python train.py --n_layer=8 --d_model=256 --n_head=4 --n_kv_head=4 --head_dim=64 --d_mlp=1024 --vocab_size=8192 --activation="gelu" --norm="rmsnorm" --norm_place="pre" --norm_eps=1e-06 --positions="rope" --rope_base=10000.0 --rope_fraction=1.0 --qk_norm=false --attn_scale=0.125 --bias="none" --tie_embeddings=false --parallel_block=false --init="uniform" --init_std_qkv=0.0471 --init_std_o=0.0118 --init_std_up=0.0471 --init_std_down=0.0118 --optimizer="adamw" --lr=0.0013 --beta1=0.9 --beta2=0.98 --weight_decay=0.11 --lr_head=0.00726 --grad_clip=0.5 --warmup_steps=234 --schedule="cos" --final_lr_fraction=0.1 --batch_tokens=[32768, 65536] --seq_len=2048 --doc_mask=true --train_tokens=312400000 --steps=6684 --dataset="wikipedia_en"
Each number is 50 + 15 x the weight over the matrix's rms, rounded and kept within 0 to 99. Layers, rows and columns count from 0.

# layer 4 attention output (transposed), 256x256, rms 0.0627, rows 113-123, columns 0-63
43 64 73 58 30 60 39 54 69 54 50 47 66 44 65 27 31 57 34 38 39 73 54 50 52 34 34 28 50 38 64 78 62 49 65 50 46 44 46 24 50 46 71 50 42 69 53 30 36 45 45 61 59 47 32 55 46 53 63 34 76 59 65 43
51 70 26 45 44 31 64 58 64 35 21 55 51 25 69 58 28 59 29 47 36 51 50 41 48 79 43 53 55 58 49 63 35 42 54 43 43 59 54 41 62 22 51 61 48 59 50 50 57 48 51 77 54 84 73 47 50 48 52 41 40 48 55 48
32 59 51 44 48 43 51 55 60 64 73 46 91 51 52 46 33 48 39 70 54 64 57 62 64 74 50 59 54 42 52 33 59 53 60 45 51 16 41 59 43 34 58 38 25 60 53 49 52 55 42 54 36 61 52 53 64 54 55 29 38 33 65 42
52 38 42 33 40 46 60 51 51 44 14 20 65 43 47 41 66 42 64 34 46 41 40 66 55 93 53 56 31 38 30 46 55 39 54 44 43 60 63 73 38 58 29 81 53 37 16 50 45 64 67 77 49 41 53 49 66 57 54 42 76 56 56 53
30 50 65 59 58 63 49 57 41 66 43 28 55 42 69 37 44 53 55 32 55 42 31 69 58 56 51 48 35 37 74 62 44 47 42 38 47 57 36 57 52 47 52 47 22 55 24 40 56 33 46 39 41 68 35 38 59 67 49 43 67 35 60 37
39 72 64 45 48 43 54 51 46 63 38 41 63 39 73 58 41 65 17 61 41 63 45 55 56 58 35 40 55 39 59 53 22 55 48 52 29 58 55 49 46 14 44 70 39 50 35 33 38 61 33 54 58 85 56 42 41 37 48 30 45 60 77 52
58 24 46 59 51 35 39 52 53 34 55 49 74 64 40 72 23 62 44 80 78 36 53 38 51 37 47 76 45 64 32 48 52 70 53 47 71 42 33 59 46 50 26 75 80 45 55 74 40 62 51 80 43 54 62 48 71 13 51 67 61 52 27 52
56 30 65 39 38 10 50 27 40 43 37 69 53 59 59 48 54 50 42 76 75 39 46 17 48 60 56 86 54 39 47 34 44 49 62 51 54 54 32 46 60 69 49 54 31 46 41 88 65 58 66 45 55 60 43 54 56 38 42 64 37 50 27 55
45 44 44 40 42 02 50 34 61 50 56 62 60 59 39 74 47 63 87 58 44 58 37 43 71 55 52 29 43 52 41 56 39 23 60 47 31 74 38 53 72 44 57 60 46 65 51 39 52 47 51 73 59 32 78 34 62 77 50 54 45 57 46 31
37 50 23 95 57 41 76 43 46 51 59 78 57 60 36 80 65 39 49 63 46 47 42 58 55 17 42 49 84 38 66 28 63 87 69 57 31 40 47 30 51 58 43 51 70 45 78 31 44 50 38 29 47 40 58 56 66 57 53 63 33 69 42 74
41 56 45 49 69 50 70 51 44 46 36 58 45 69 35 74 64 25 38 24 45 55 41 48 37 46 65 32 44 51 38 53 43 44 54 45 57 58 58 32 49 66 45 48 62 40 29 46 43 71 38 37 48 71 46 33 46 69 38 65 36 34 57 45
# layer 4 attention value, 256x256, rms 0.0655, rows 114-124, columns 0-63
60 66 48 55 27 47 37 45 61 28 40 38 28 57 60 42 38 22 37 79 25 27 21 70 48 43 41 40 47 38 40 39 58 30 48 48 42 65 62 48 60 36 74 66 55 59 47 67 39 42 60 59 59 61 33 31 45 40 29 53 36 66 51 55
49 46 65 54 53 52 69 64 31 37 45 50 58 42 49 46 54 53 63 39 51 69 77 63 53 55 63 46 44 40 47 65 55 41 49 48 35 36 57 42 42 67 38 45 30 39 59 55 80 51 46 56 46 56 25 50 44 53 78 29 32 42 37 55
41 38 52 47 38 23 51 63 46 48 22 30 82 54 74 40 57 45 31 48 37 36 67 42 26 61 25 26 47 24 21 50 61 25 46 38 55 53 52 63 60 54 40 65 52 50 49 63 80 41 28 63 67 31 58 41 49 46 39 63 68 65 57 59
45 45 33 51 49 30 41 52 45 63 31 45 21 39 75 41 38 41 43 33 50 65 30 55 45 52 42 59 55 42 58 57 47 28 44 47 31 48 38 63 45 64 46 39 37 59 56 62 42 28 45 67 61 55 49 68 48 43 36 60 42 27 79 33
61 61 73 52 41 30 40 46 72 63 53 53 49 36 69 39 38 43 57 80 32 56 51 36 50 45 64 31 47 48 73 60 58 50 47 71 47 43 70 37 44 71 47 62 28 58 46 59 55 61 44 61 48 74 16 51 47 62 33 61 58 53 57 59
28 50 67 36 44 36 66 57 31 41 70 46 73 58 41 39 50 74 39 61 59 31 36 42 30 62 69 49 53 57 46 72 57 58 66 33 56 53 57 21 51 44 52 55 43 61 58 50 73 51 45 55 58 63 53 43 50 21 91 56 77 57 39 60
51 24 80 71 65 38 37 41 42 53 00 65 46 70 64 53 87 43 59 37 24 27 45 61 40 83 52 45 62 49 50 49 63 46 74 59 57 33 74 50 39 51 33 41 39 43 32 64 65 42 51 45 71 25 14 42 52 25 60 33 59 26 31 27
40 40 59 54 48 33 56 55 60 24 46 49 17 36 49 76 32 62 55 54 39 25 53 34 73 48 28 42 57 42 49 55 28 52 57 52 69 43 54 62 62 64 52 85 35 49 63 32 42 36 14 53 72 38 55 28 47 37 58 48 35 37 27 61
36 33 47 40 72 44 63 43 49 44 72 53 61 66 22 49 65 44 52 44 61 45 48 68 73 43 47 50 69 56 59 36 76 56 59 46 66 62 57 58 58 41 52 47 73 52 42 43 60 39 59 45 32 30 71 65 43 43 68 51 47 63 63 54
41 48 29 40 70 39 50 26 50 72 54 78 66 83 40 41 40 52 43 56 59 48 20 51 27 50 51 43 55 57 59 54 35 43 32 40 28 53 62 47 56 74 63 38 73 60 40 42 43 51 33 38 59 32 39 47 58 42 43 51 65 60 80 33
68 67 68 64 52 56 30 35 46 74 64 38 54 32 91 28 64 69 65 75 32 46 38 53 46 59 69 58 61 56 76 54 44 67 33 45 31 60 53 76 38 47 41 23 40 47 48 41 29 46 62 53 67 73 43 72 29 58 58 34 50 37 64 50